Each number is 500 + 25 x the weight over its row's rms, rounded and kept within 0 to 999. Layers, rows and columns count from 0. Numbers have three digits each. The size before them is the row's rms in percent of the matrix's.

# q: layer 2 attention query, 64x64, rms 0.232, rows 0-63, columns 0-63
# k: layer 2 attention key, 64x64, rms 0.234, rows 0-63, columns 0-63
# v: layer 2 attention value, 64x64, rms 0.168, rows 0-35, columns 0-63
# o: layer 2 attention output (transposed), 64x64, rms 0.592, rows 0-35, columns 0-63
q0 139:523525495467495481529520493466466489521528480506452486504478480538484533513496472507517512501542493515494541485442464482527495492520519475474520511499530538452483492518514476542460532506463513
k0 085:517469529487554546486497509517516502481472511537510461491477490542519497462511519450498482551463479543506496455450501451507497494492524503515535478503497484505511476509480507517533496490518476
q1 094:489510454483504483522528501484486480528480492466464488487493512516472528510474504475533491495519512509495480525475479512513477485509530504485514493471530525430479486485534446494440529521440520
k1 099:479521526486492533442499461476539510493493474515477517513511475541538466449506522455506522505493491509476495445470447482537494515466494500499528480510516477495486486516516465515478505536522495
q2 088:432496521514513467513472532512500504509488504516454488500492509499439464484549462493521535499531497501471522489502480480534436526523518480484493519465511494474501531487486486505528510520474533
k2 088:513511461544440524533495529510469464532512499483488512533490462505502469510492519547440485496526491508486517507531470511477513469554491468520451466476516516495491506512495511490509485481520489
q3 096:526473560499515447529537522510505515512521498500496497467523479510492500487516506527507482528488475481501521493442495487528517546462480487506515508528499507503449487499474449518452445514483493
k3 077:552473502484486538482554455465501498464508481498480534487481514482537461496456506496530481563531468529478472516501510488491513484471536535517525496512528502475483499481486515509531492517509505
q4 104:462530457468490510470483500493479480507499474443462512470463509518527514506472504480530536498496504471517493466515473494485496474496483490518516515511530474471536496467553470540455505536473489
k4 081:519509543484499548478499494505572509472508497508524520531501466524543519482509447506492495454442501518447494481491521490496524515511507492519541501499493485481486496543451505495472500520510493
q5 089:520482465482481505549515480446464470489492503485520492531466540510512496516485500501510486515522530477467517516485502464470465512499466505511496489529493496478535525501491432462527449460496487
k5 085:497472478461479530526543525534496487531481527529527478463532487488476552510441545480524495506513487507464466498513521485481520487475507483488486491541495500470482505504459538468507498529485521
q6 090:471479527479450494447463479523484492502521486456491542487501542496484466487513495502539523513468469488545474506509497455498463510528486477463506476499486550500541501516523497536515506479494486
k6 090:497475481543503513486468542479486491522496485465485478479467495501525546474515515517477466496452495491484456493516498509487498513538444501487458541536521508522504513532502450466535488510528512
q7 090:492507487471461504482537501500517456523547479481510534439488523508525510485480542521476479498536491467503497488464532505469510495555528511559498492502464501464463515490472488508494518504511492
k7 077:499460572485477533470485495521495475517503527516489491508527500471532520489467538465510533532502499495470502472493524484545542533490505450509500528508475451503509487496475499497511540523469481
q8 095:476491475490549520455513503503510511473505492531491506501499499503504525497465480543497504490471487464521556459449502503511488481495567557478506489498498519484519533516511475546497533516507540
k8 102:517544519511511515431514489468503485526522482509502540472454507524513456460501445480508527517481494480545523484510533486533525522476453500501506514510498478499522507509499488471515468489543497
q9 097:526515495517508515512555525497519510511519456481535485515550430507500501537497489465474462535471455515495523506517467528478481491520483525502498512473535494525516503525487517516494480536517459
k9 096:526491499508488521491495464505515522535496493492466479501504514479540480509504478534446474513468457460479501505518496477462529561484533472485503453469476495523481471442528498485468496507502483
q10 119:520493474546480467547464486509470503531500490441487496489489520479480499509479509518546503480496452522476469524521472519485518529504490521465510543470476529509495512497517572501508505500474519
k10 107:484500546542537547476532523511488502492444522488520498543471529469511510499468536496516505462486472516548468509519494511510496509521490539481504444518494500488501542498505470512477502480530526
q11 078:524499519433477485462471499523525500552475498479467503466501529494493521514488499497453500472478501518474483465454531472438509534491497476489519490484507496483482502496476493523468483555501509
k11 076:470485501489490494508479491492545485496494473468509493471513521491470522511517524485499540527476446508524522476503478499507547501489523502507492432474516461481486463501441476521453542485527489
q12 102:464504522504519482524504520506526493512517465492462528502514508532485499454520459533478461488527504479519510510509535465499466493483513479536465470482493485480460513432472449467520485519504490
k12 097:484511505521513499453483490507506491512507488489467565479485455508538465491524480531501507486494478482461518516514487476508506508522473506508468501555504541484528523473494491490488564516510432
q13 093:547534487474511536456499462491514519505503470501510524491484510539522518528518499505487535507518475460480537535524459480515509536514475462485538473507467498479521538489478503543491540508501464
k13 103:506484548480452506534496479494511482529509497491518556475503516499482511487467467528541507506518529467503462530484498517502500484507476464500540510463492515459501493474468464474479445499458526
q14 103:498486532495472502515468548508473556492544520482517539496511470511498520503466493525498487519473492510508448465492479525487495474554511469481556486530491486511473510511505503528472546535515503
k14 106:457518503513536519462487480503516469528513492530511545526505488464431510521517513495491448506459481523488505498466525517488484538520476525510503449506526478520535479467505518541501487484516494
q15 096:493483471513531485480511486515517503530489466517492474480460467453460540459478532515531461513470478477473514500531506505453518501470491524520499479514533455497520542500480470491523495494454512
k15 109:483502541519490515433497519511512487517504550511470495468481503494505484524462473546453504470478510517513493501486586519520517497481491511488479489515499465503510507514533502446480521503505528
q16 090:483518508519541539474516472493491482453509502516542514477460461499493510516452479523463522527464490499515517528510540485486471517506516495496497503559536486462519460496507505531482527516539523
k16 116:464490516466461511556519552485514474465514523492551504508479541515478497522474489501508518514542480494527472535484473505517533475493505520478495462479537529519526466529500498540480505523510517
q17 105:477521498503471484523472488559496491551499499536535498505552528469501512509514515519479526512454461499505523503487528528528513509532474535522477503505440511466540497472495499472507484483477475
k17 103:487504499447505501554512480536529525555497535508539490523477500496518550520520500483518496497518501498471519486477496530510502468475491506508454535517480500434520535486521520525477467494505469
q18 109:542472495497474476509533489485524448527546489502507511467479495488488518536463467519498522550440515487447532518521497492540540480501521501506495505476468485469488512485475470480496514510519483
k18 127:558519547505477479452466476500495481515528496492461546478508486485545527510504505490508499501473541458517490473533491505505515510519487484516532507496481513481469454496468499491467544532530471
q19 088:475512500493490517476456512511525535512460460516497473489501498530475523499514541531499502521512469502470483511488543490494465492552446524481497469486536528507550484491506495518554462515502530
k19 109:493466466471483522452455488460529515495483482484483477484516528500526494515519506489469488483472504468534515479470531494512528526505484497465494493508512508499532531498490489483481414504523558
q20 108:495517507557499513503507478523459495480480511483501508517519497514471549488444475509445454518483511504484503493514528474494525494482496498491470530553458503461501530504544478469523490520474535
k20 126:522505499501483531468497465435531473532475465481460496521497489525521530465482475471476524508507494490498459474491472493519543516504486548534531532489499485472516481514523468505499464538494475
q21 109:474463462490475483520483486467485508524490527498507485490498457491457451517467474450476512507529468481476484488493491544507491522505490512469524499476449447487486534490510486446476482510488482
k21 107:491540535497498531508551501492507497501481530495439536490521472526524518533491469474479517440507519487459533512489484547488456494517495459517473472491487474508522494543511491474483490499507484
q22 102:523509517487534455566472489520493554490481502512516512478478482518492494498513553525524507500512487496515527529508456482480494473466480495479492529528495476445537494484485491494448481464528515
k22 098:533466473516493494442515479495509514518488490485461543461472500495483500510513539454517491507462495560520500477456482539496502484508507502481499526486530504483515454537485538474458515481479502
q23 114:513524534490503494527507489491566515510473524498485501516546500505547506557495480510503503500475541504481502547507482494475474512467467490512437526518514519508542515452457510487503504531495519
k23 116:526474487469470469503488512515491459528487482482469507479478465500530528504529523480515524511465460535464514515471518491529557458523528504511459478500508526471497531469490520500475506505446504
q24 089:533481486447459447505527490459445496511515486501491518538499469500487491481487478512509509524503484500448498554538466490498503471469488493524498539539519535546491485479498472495515506493484505
k24 104:520506520514464501491537508459508508459504523538458529445497498506500513494479475520493513510502552536448468519500489445474496486514476564471477498515487532515502512474507485483478497469485492
q25 098:483514534484546490476517535489476504537467478515468514480474482481477537495511458493488537491459527497500504503454528490485478526521500442528511467478494525533538511484517526552509471508506509
k25 092:496471555532533513472441467458471469502494495497458520481479468513491482500503509499519521530502470489498481526479553463527487537525504520450491470514520491515502509496511500555484480496516490
q26 095:520485493496524436520497501477486473469489472503506491480537449476484461497464434493498498467486497453495475514486499454518511515510527515515525480495513531543474498474488500471475515472543497
k26 085:540509513477480497483492507526497527496491503460483514523524482493484506532435483461476552495454478504510456497516496513489518564519509527508526493530514558533523510512514475507493528481521474
q27 093:488539527489539497541460493498460504532469484521500537535463466509477501511514499489435519474456485485486511513481516539520543474506529510488513529481499495519509519528483517503482509453536520
k27 101:526501510499457529478463479512516535506521527530464527489471488513505480499456471492520505537520492531488545479520492516521514495460554512461476507449525497520479519508482510535527478502544523
q28 113:555488498495480501537536495515535514501497546479479518535476488498512497458517498501457540521501476488474477526523507503523507502529486496509544531502505485491513533557506438452484499481504536
k28 108:507497482459504536494504499457518518494490535531443472493523449501519493480523479496527513525502569517491492491540509463512496489449524496499530511464506475513490492509472472489454497495542525
q29 106:490488462463476553473481523482533479509512487546511472508518479485511523509492471461475493510506479492511485464497537454465478494493489489523502443494530518496567488485485467522506502503463474
k29 102:465521493486505540509470477523497479506496498469498509510485502489513477532513515470491455469499467486530541532532508417471464517524457515512483439521511507494519532493510491515471513481500482
q30 107:515499479531534514487513496500543555522503492530505478504509527532463520468572502514529481489512512489483468513479527493470471512470504482473529480496526499472509457467500507465464463506537521
k30 101:502467499464516501519547562513519492504499514508518511550474492478507476497517519503539492474536483498551512500449565490483511469531527499494537490520482482501534490490492495463476492474529480
q31 112:494507521475527502532477474500503511528490458516544513474545485507469488429480515491515486525545534476466523496490528499477501488450491491507479483478517539554509459485505500505473464499504490
k31 115:463511504510515483486493513513519502514487483508474513499499430472460518466441546515502494514526497473484516493489499492452495490485471520475469486485535566529513491507503515547477500470531467
q32 074:466497495512478485524445501494510492494506465488453473531492464487482508520523485500475518485492472473538471480500451535532495487517496487502492442501510512519523508494567525531470487552492525
k32 122:540550487500487491487541485486491471527516516517459504518509482511507505511479478512532461494528493513533548493475493458514499504527542504480541507502526527456457527495500462556458497501501520
q33 096:507467493551548501539502511524508522498476507497503476548506482455469466514555490506462503514480501507496489537516458485514471526513482492489512540472485487523527498502476541472536500466527466
k33 081:525493471461477461528496501506482484481481483495478498486512512489503522540496486527528466468536544496513518504510482480520491493544518494455473542536528522462484518487514498526445489544450508
q34 111:498514491520473484450527491502537441491466481516504482457461530518515520487505479486527507444445511510523517523474488513470545522472524539525531495525498507477463491510499497513524531511499500
k34 105:490527474519544490500461511501453508517503509502477546495500487527482475531571489524530544498507490520503473467487476516514448483545495471508468495472515461459498492483488467525511518518501512
q35 108:457521523533484464507452497492497514498499562491471474518493501499469463552469491496489485520525496469521526504484521544495476485480479493487459499493473459481495509480492456459520477485505546
k35 110:490480516486548504524547489498537528506436480465475539473524491535487496476495481501497508479491500489545508495468496520513508508482552475499479479460498522525488484501536523520483480507480435
q36 095:448527446515499477515471501527474451508495502495498469535511492463527525505509508498500508517521540504522496472497494462510501475499525525505530446508497460470506553488500464511526509511539548
k36 099:476513476525475498468492516490500500465516465465479555500484536569479481516523443496485512455468528494537487478506497516522514510512502493478475516485515492500550478490525484497489488510452464
q37 097:503485487508527521474471498515508538460505483509478486497494513495501503506507452529480527461461518526510481500503497526551474569445494510485523516500496552516515493518487519573485490500480485
k37 090:485497440485476497513542488483467468519482479540501503523507539508489490548492485530509477494494492491565503564517504534494515463486478505499506526501516494472520538506521435515491519491507509
q38 085:512544500474521474492542497479475496478505515534495530486544496503520525527511461504482533536485522524498548497464479510523479489489569475493525483475518518465503537534469465523495512524500521
k38 077:518490495437492495507459466473479549499476431528462509489478500533480492478506475478464513559497506521514521494474493461528521465506506487509522535495506500501516489506453491501491517487488464
q39 086:504542492483514530478482505497497545483484518508481508470485484534553477519489485543484512493468531494473524499474516454524462506450505501460507498521508492470463477491524463556473516484536509
k39 094:525483472452480508517529531513474511470487447556493500445518563530497512512512511498517491499519495468535503529465479516489511446482502506474501511523550530507489466517495502499510508486478496
q40 095:518491450487513500473524528481505495531514521526494477501530510564490468501481489504531487532492516498527528480457468517478509497476554516506490465471515495517509445509486437519461523489513506
k40 103:507514481514549483517469482480506501469485462482496499536478486490530465469555481510501515511475548481490516481527461522515478510454549551494512485512517505489520478495465523530498486496539543
q41 089:510507551502517476512479494516552549463513496531515492489468496546485514506532513536524467475485506451505529513512496499487524469497489491509483513511519482458459574511487480471517499509499532
k41 087:536501507494518475511519487525523480510422491511534511482505479486514472514468509525532504506490453489537527465458541545493536489485502511518513478479465479506486481486471511504475470524486447
q42 086:474523511511507500511454499520516477531481463447497506497512488522479474480483484486525522557481523503505541493443501511545447487521519493465481505472443497478498509486511504514530475543511498
k42 107:552472566500491506519483466488492544542509512474455540498511483539517503457555466465506520495484463493490468492502482491493496496514475443498497502534486483513512503495507513507494466502509473
q43 090:475529499544522489509494504471499500486470522493456486511469456495515484512494485491454491488536484481500508525568444520534491484471484471499491552518480485502463514478519473455512501462498490
k43 104:508519516516451449564537490547464530509478512505535512449532514478487501526486502524489521484502478516529496487445514501514485473512516468469486500465492507511506478476506494450496484507494471
q44 095:483462495517516462505471510530499510497534502480498541461496493508496545506497512499524486460466498523467447452508569483524545509491497457528495522513482509491474452491524480494489524493500522
k44 108:495462487523477500487527515516515538471474483519483479475511515517487482511463515493510471463524419482505492504496556495477526468479501545501504508517526510493552527525510500517479548515512464
q45 091:459520477472532499507476507489507523487444538518487494456497514482509553481469500497472512446513533509548514482506491469472480498502497552521516510454539493475497519500522493518486482456516498
k45 101:504484478534520489498499469524498526493493510504536477484528510490477502524519512509503507512531432470497541533475483528496485462478500510507507505511444501521520496557499480501463544438462476
q46 100:508473504507467512546486511456453497474533515479504482514456533532523497501519513492474530504529484491489472532516506495499520476487466503442509485493451465503483551519505481453514508494471540
k46 096:480535497500495498538503450496497486506485524506518479532483523487477565539458510492526496503545517554515465509468507555542514463488513464494519475504504473486496517520470505486464492503520509
q47 103:507449482532546562504524538519505510479471514541522466541511484538476473508515507496501487514505468495486523515541492506507517552482529476474467502514489515486483503534479539495475496527515465
k47 105:486504480466552532564489505515474504507485476497491494483488452494541507485471505533497512470486499512526508501456497497460517508488535494504480475462537484478489464474504537547548499520528520
q48 103:481504487490490478506530472496493522478484520544545461513451504470513496509525495512561532520492513488502503527475550502538501506474479511468482491519489503542515544520541545523488494488527541
k48 100:475517486502516478540524487488483494434487511483516488498490473449477483483462491479470511511537520490463519537478472504507465485502540526475530508523549432514509487527518484476497505496499525
q49 112:524523523541514507506483495506453488433489502540494519496511484488534472526477474494427509503493499475551507491456501490487471475548460523500502479496491480493460515511481515477517526503522485
k49 103:513520478454492507502518466523476513547536485508520505510523509474553512486486491525503531505469535528527511473513506484548475528473529503553512459518523502494511506496496493546551491519536477
q50 108:501520517479523535459456464455479497519537481508459513494505496544497474482508508493496526517488488476523534498499489455528478490518551552500503510498487492495521574503479492523527524536499505
k50 096:487447514471523517523486475504448518530533477483499512459483479509491519534469532533508533498504506497463495516548445492495481502493502509529493482510481481533536556503473500479526472505541495
q51 112:502510536515525499491515494507569472474458477502546467520504488501490525494479518457535496509497525468495462487485501460469502512477494515508522511484471518536501447497489531528478511554488459
k51 111:474512517476482495526475516545505442483441455499529495538514491457485518461514483436522475483487526495518481499517521483498483516466505513502487494516495528499536501478506537530533517539502497
q52 115:540475523476487486484501491526493489512475440504493492505517524497498521490569479476506493488421505520504530475490513543503504486507563476523503547467510497472513491512481520482499479533496514
k52 094:513468490505531542522484501509488524489538543555537519484506483526525496469517507529509488464469472521493468483543492532489510472484528539476516495519494499497517508444497515529471506512545457
q53 093:511568506509499474488527505497525519529461499493495487501521471439480478521533474511470532489487527491510497511454503506486489457525551476491483549538503516495545488509500478504534509527519527
k53 087:529523527485491514473511497492519501527523511549494480474468509503495443485509535488553561517508503527508512477489514503547510513522516479516461442525491472509513472474484469482505451519489508
q54 096:516494468444496474461506515459519486502520538532507478503470499515481473535464508501530526512508482504528563493512486499514547462480541521513475507471451508508494468499483488500490514474539473
k54 088:517504497505513516516489485489495475474551510511524503467470547510486488557486521485542521492521526468491502490493438501482468513472494520531441538480450515503505450514498504479504536491491490
q55 092:500498518440527492514511527511523487488481506499503493509456455492504513486476505485472484499513444518525542507514498507505510518535448482483499529496521507502414528477507488502504510557484534
k55 103:499522470502489491503528505454532464450506517520507521451503488472503513504472437507494509507473513504523466475485502521564550525494495457510506471472457532506520515512500512509515517486530476
q56 106:514531480473495462522499510513489540498486509540524479479504488472529500511476452529517488446511517460464453481497533490537489528464543511478516482456462503515512502486472501496461493481533491
k56 092:520530497489473504492554461539475475497475474515501499529500492516488490551491548506514492472482509501454506453488512485520488544474502513449538488489509530480542516488528490478499514460522460
q57 123:510471530454537522493506525510530530481448540536539481499486470485523494483488481461478495497487511534477509489523531485486554503512502467507493475503503467449480541492487482455498517495535515
k57 110:488511478490525516475486526492479495480483525468501482462499466513534524532490492490502503465498501524469528467504470460470547519500505459514513492511531493496526436524466465530528550510479464
q58 094:483527472515467498525482495463492495500547494522477548496502492514500515460494520420481475484487513463539504500534520473460490519479496474492514481532527484496498513488546451509477511470528501
k58 088:514507501552492544502475518511519478515522489488478514509454490518467524484474484489473468527487492510507475522494556500517499504557499490550501490455543519500504516558512511481483530463538508
q59 086:483496500492504488459494490513486518503503489475454501506515420502528497518512515445473468513498498506507509484486508488485509461502464500547504498529484502541509493507539480458498534444455544
k59 096:466525468543490536450499527475482477556511505478458488467512495496520543474533491493484519490523513518548486484511524494506503564492511516524493531541522518516505465502515509493487474491465516
q60 105:512513511492531473524493507500537456481501509500505507436471463462497462486515461484476531495532512527522490491511488486502471477500507472558510551514501469518491459503508481536494462510535466
k60 102:518479495501490429488512499503493519461510505451486482482497490458467490484536512475496496531501504521548486437501514492484453540535492456514497497461499493525484477522498503529507507532522460
q61 089:506466493510515511497516513533506439521520483504462524482475463501567501507475526517531484522449462518506490507489501490482501514470492496502541488516528495471513542489559484493471458470513485
k61 097:492513516513489497490502501482468554520502509475511505479491492463514565510509479493511462489482462472534478505538544465493525526483571490502497507510521514504448503517530493466529514479540485
q62 107:501464549532445520507501502462509503520473502533480455528498505530497470499442496513503529514533538527517498483445488507530502502477520521472474473501511500516462488527509488457492478473504472
k62 099:484489490509494498538534500475524533539475481481456479538540474491530468538468483502504465481476496467466504485450496499500488476484490483496474474519494491562457463489506485520540491500522518
q63 108:513495488510505460527493492547504498501511466441483512514514464461468511466484509476508531504505438491539514502426524474519486496524510509490488478546503488530535521499485473535514501512510482
k63 113:493514525483522519503481435496555527519507502493484507481509521478480462477474497482486540524468501512546471497472508489482483499459466475519511508551548455509515516477496527475459486524490512
v0 102:487532518517507495472502489471473540516490515524491483488521503477511524529495499533531511541531463512495550468500528491546481525513498500456481469508481466502472534451466465548480507536511502
o0 102:488434515479518503509467520519520510509493454495506477469522534517482475480520493528532450483503538489492477498537479524449484487446527514506505505528500515536507450472509493461531504492498491
v1 119:533538522491482510506484503486558516465524508504535516514450470545518501498509484457481500522483506490505530521483497491493511491468447466484528488525474488514532497537448475527528542506525516
o1 118:513492487484448526506501480490531424494487483482456464539513536478492485533470505466479495495488506466485481506450487500530497530490528475548527528475512493475506504510509490490470483493455517
v2 093:550505517458523511554489530477544488471494499449470498470484492504477523461510524478485510479487477519524493529523470469503507486524515501500533475472501450486523496482498452494540455501496501
o2 097:497521513483497520435489481462511464511520505539510504496524521509504487496498506463524510503535526477491523481494519515555487540486489479480548506446488519498459491515467527468477554490537489
v3 129:485466495488513501502523472489501499471488517521565463537468507543506506502485494500497483506474530502479508521506495502474542512552522491481495526485456492462532496455513568460532488528504506
o3 123:477499454499493493475487519491493514516524548477457576460471510466513513496496490471491536475521474511505489464507482487499495495512432502520497459508510490489491529464535464508504488456489492
v4 083:508533478511570484505486530506518558499494507450501517457515475479464539517513478537498505502511497503507472480496484475539477473492477494518510464495475469512520509505514479494451499458514452
o4 087:522515503486521458509521489506520532494496499541497481518532529449468499490490475549476486559492544488492534522510556507460517496476533526488516499491477499528522440526511517491520494507496525
v5 091:508514491504491479547490511520473527516473477527481498539474485509521541480486526482503475487480520540489570534478492464497499500490511489528535526495488528524519472525458460541500486544470511
o5 088:507521516486469504478465499495537462474469510501513501512494493473538465527521481474500495521514459441533463508449482536484524510500502452513463505499517503505522474512507542516481514503522441
v6 100:486521468470538543513502532470500535494484493497502521493525461514516488498487476480510448510507475537535484490476480507511484468524532507447528533498528517516568527508540517509484463511502508
o6 095:486540508518455458495537460474492485491509460513497481496534503493505496508504519518450513521476478465505496505540476533499527488491500489583484478481492493499475458468484475501541529504524483
v7 093:505491489506516462505521544539489502467474471548498540526501546488445487520483479511444514499463500485521526532512490479473509442520460513482484533503504528481547493508513486497489488491483502
o7 105:514543445484503433499500508514493509497492557464497499517486487459557479489510488505523509492485513478475541495503482518511508507526515530516516495485505475492507525530526549545521501481531450
v8 108:532505484484524475522521518500488511415528436498491542468490501529518533517494489521491484475486465494517514517492481482528521471516505489521489522506511472483499466490509516547437489525481506
o8 116:522507509526467478486476511555532462508460488476484489504531512483480438460508445489472510539516510446500540499502515507494485532528495510489507481489472516516478513493492489496552500513529465
v9 102:504487496490504537486519473479499482494513539479492513513484557467532484446507497465507565511488522523497476480533533493516461533485490488480477521488538507443477483498449485504474481499478497
o9 111:485484481537491509507497494491476471483487503528517483506463470587484466521469544490532497490528498515489510523533468459474510522481509519478503475487529503513456546508542539516497484506510476
v10 099:494497442530517498494516461495485507501529500505509506462458524521472494521492512524504526532479507515457490535551496538508520512556490472485471505478472526521556503464511549484520495511501477
o10 094:500523468518469511505504537484520524515495551504493551483469547480547523459500519550526506472512521492537513494483498489468513542498456546499490459494510480479493496487511502510484487454497469
v11 092:495497484513544447487495480494510482483495508529497506545554465538561525474527520494511476515515523490468531499491511496506501500541545510509493542493520535471525514521506550527532504517477499
o11 087:503488466520464503515509511495533506500494490446526486443497504521510441492496480475497515498489481458531495482495469455481537468504489493514500502517504482491514536436472463494513526529544469
v12 102:535507485498482518485549507528472515496465507467530527516455515487511453510519498490498534546503475509517493460499510520509486507507513513525492464460484543562476443476497484508484466509496470
o12 112:483474474499476489511487490567495500488502503510481463492483458518491524470496501534523506523500456513498524486550484502466485538471448517485461526504533482541523510521532531543484509504464490
v13 111:523501503492559486474493472479521557561504534502524496515490505464484504496515525483475481494505501523535495513519490510513419533489521481489534531471524516514501549470488515504497488515473487
o13 115:480488498501497540510488519446495469493479471524487488469516537561528530513499538504499510513485502496476534479525490497446546488459493482521470497482505481466511466506462533481534494502546499
v14 087:530499514526440532467491479479486522513508487496530529507511487520530517544496508515497508461509511439508498472449483515471514512514510530514463497489542503503461497524543496500459471475542514
o14 089:512500525485523492502547493505523522499475488452475489523473464543485501488493464533478494491512458540510479481522534520492463463477483473511500489528506501513540517469460463517517471539495552
v15 111:505535505503483525504467480496534535508529508501521481440505517494545536515535524472527518532474489514478512500499496499468496486483502482472506402470489482485474521509504511516492519485541475
o15 107:501464522473512530467523477479524490516475438549490493499470513531485508457476507490482441513500560517530487475504512501495495493493490507485523500509517503524521462479512516454488479529448518
v16 107:493496461507454487514487463525452483515497485520490507481475502519524500478500531483516529511473486486511478521491461591482502524439472478507492502468487539548512511507477501507529482503506507
o16 111:498532529501498554496493528515486463475496517518513528528471498502557528506507491495482500469461471556533499532478536499499465536523478489506465485506551495497532473511489498535469537511476505
v17 084:456501505481515496543478504524505483486503509474510534480515496502494450506456460502467473506484500533496462533511506496526505466493504468518525552534516533511549471521551495480526518454514489
o17 093:478519475551483451523579477503468513500515534518510486518478523438502521484487477499475504506492490472512510511459494512509513517529478502509487521489483500467464502540551476537501491486510518
v18 080:432511497546508492488519503484471468547529521478555518482512474513485514530512495496512485468496485541482463521485468512536478503511508485457499494516484503491481510499555476460463478485519477
o18 082:487527527501507495557533462516476542487492502535482496543476542488492557499502512530481493499506492509522491495513530522506510473522484483516513494540498566495496471478507498520542492460518553
v19 091:535500505470498539503516505480537495465500516459525477486480500506538472523488484489518486513496432568469524506519490494500489481543533494489485449490482479484473480460536521510505495509532470
o19 103:471446489520482488472492485538507482510512485536474487460468507522453521432493495491487493500526511494515502458537474506516505511492441514478552497503485496526457525470516480472494486475502496
v20 102:481527474500535493533487482507519508485499513444505502502488460513532512455478474496521509477529517525516482484512449493527444509432487480538543501472493485454520520473519486483500504474501495
o20 096:499487521518484494478493470503469486485508513561502497490520533497464479539512473457461499514487516461512526546489588487497526515496527498497478499526540500530475491532478488474502478485494527
v21 070:503467549527500475500461491504466484487498487532531482498502537485506545474503478522475509521502481479527512503523529486557539501512485481469496539553509488493466514538442492510523531489477490
o21 058:510513484504511493552523526528492500496495512483524487539514504448479464495462531444517493500465515514456471518454488486453444504483519494459519494482474520486468486489529501510518477482522525
v22 101:534469517519492506517533475467484478515512516481497515535481471534491530473528500505478473506489490489492515500448540489481550497511523536522535485474482504491517447522490487487478521565450512
o22 096:500515503479459559492444500513531531512493494467487471508522474496503498526474482470489530512566451490473479482486453505501493469510466486496488512462487490516487537485507519510483553486482509
v23 093:464513525512485545467503484468503471468519470490480535495534494489474481517496495492476561508512451497547512521521503511499453511496462483503469482492506543519540531461520461509478517480504488
o23 096:531482499507490515492509463531504518524503474503510494475456557538557508481510527522576471471463534490473537525511498533511516518501539493518514524493527476478475515477497497515501503501505532
v24 082:510518511539501476495543548518538491500534519467482533516450483495479513542510489465440483481505523492514508529515496503552446521467521499489517466528516518532476508486494502517470493492484511
o24 083:481498456480459494537469461536512481494438491502504453503522512526516497511483513523497505532509497496486486494506521481517526548521494477511460555481516531466524509549480503487527476482474530
v25 116:499496515499464473532485473486475513500514548495497450500525479525498510558457454482493542489514462523476482474516525453538486482489513477524507478472519505463486478474499508503505511485552477
o25 110:454474504544541494458525489500503552517486481524493505513488526497490469483520516455511455502530500466521482524500520505489489473455500495480500514522512475507511515524511488449526501434478539
v26 105:519500496475488488498479484500492510501482470549512497461500489517452505482479472539522465470540480503540486478477510475565494481527506485493498563516498456522520543503492518515548481523490506
o26 118:523506525526499512512525535460540477488530477482486509516559508440492476504516518497479506484452510471473490518504513522500474487463523499516476476484481508490474452502460474474539526475540481
v27 104:491510478494505522476438510504515511462533436461490528463525496498507459510537480491486520480520517488509493508513477488480504495509491503529493523506515533542511496526542528489504544445545480
o27 105:574504513518498488492562485497515503533490498497508504483503498490495507482485496539521499535449525482518539509472525500515518519506509519507517513519477455465486524492456476508464445550508529
v28 093:524481526449475481523488504506504489469515518484520494545480448501533548477504488528535445495483497544477509523467468507535459503520498481513475530521468500512465491519487543518498477493514487
o28 096:484513494547510519524512498549529444467481491528482486511465498464474499511473489487434517510498467512502462466479530507470516504506487462490547479509462504513483494482536450512502498490523510
v29 112:503504488525506496473517487493465431478495520537477519511544514517536481493532487471542550481485537485505440466478518512509497509486536519461478518507514531463462484506503522496496480525517506
o29 105:488488515520524508520515494490483511511516472456514491511495463544473459501504540484538481508476449526526521535557491456514482462528500536507516485520531512511490539475486485538527516530511474
v30 088:501481505509510494516514446525508514493540506521481503516483503516474580497502514542525460491499542480520512489504512514526488529537524497537488480475489517514472506477512577475498523508456496
o30 080:506508477487498541506468510491540532527452483487496534447491474482525496481484498513505534523499498484500470474495566469445512517508471493441449488508482477506512503497515476491537493515484519
v31 100:523447555445488489516494527494526495448529478483516508518503512501472501522469519483466503494466487484518473499521533496495490474531502478585480533496502497489468461496484494510495517476497484
o31 098:499501473516542517481527481507507487538504467470463518506489521484508505487515491468518506505518492488470547472494481474508477549504501463448536518464452479457508552481521535504520496515539515
v32 125:504496466533490458491497521515466527500508495495461534511506503516508502564480513507551484503489537458479500446506510529472548495529476522480492526479541504490484456514486477485457510516489525
o32 129:503549499470534474514478516500481537525477481438486482519546488494479492507541485536521509493540478475544505525501501470486453503512516508507516452525492496519549536498487527525505486530501483
v33 093:561440487462486511525489493479516512496528468463479491486478489521476516469511522495461502457485465502523478509507450539469502483498517530553527491445492501507516491483532507479501502496486517
o33 102:514529527484512563434479492478512498518479523521493523497512476517533522505496483466485539488524497514497533470501529497529495525502474492476520493461484453487479528486434506488481533493539509
v34 104:505495492512514487481484516486467502484549516490478532502504458542458499530487449525507550468516496546500518479447495506532454488537444482500515521508480520492490474502493494515463490486516474
o34 100:522512533512501481496518509528549538492465493482467434546511506458498497517516529534536468516505493454515502523525516500467523508512533505504552460536500473500478504499498480495532496478524518
v35 092:464508531447449457501497520494507500520505503562518492489536474496477488484517485519537446536467531528483498477469481505468527483498513521467538505493506487482499505505532491491475483509476547
o35 079:481495502493533508496508465483462522514484497493467475523532478443501495550501490484470485446524503493516520445507462551509493466523515521530480485525463510523519491510514469489524532511524464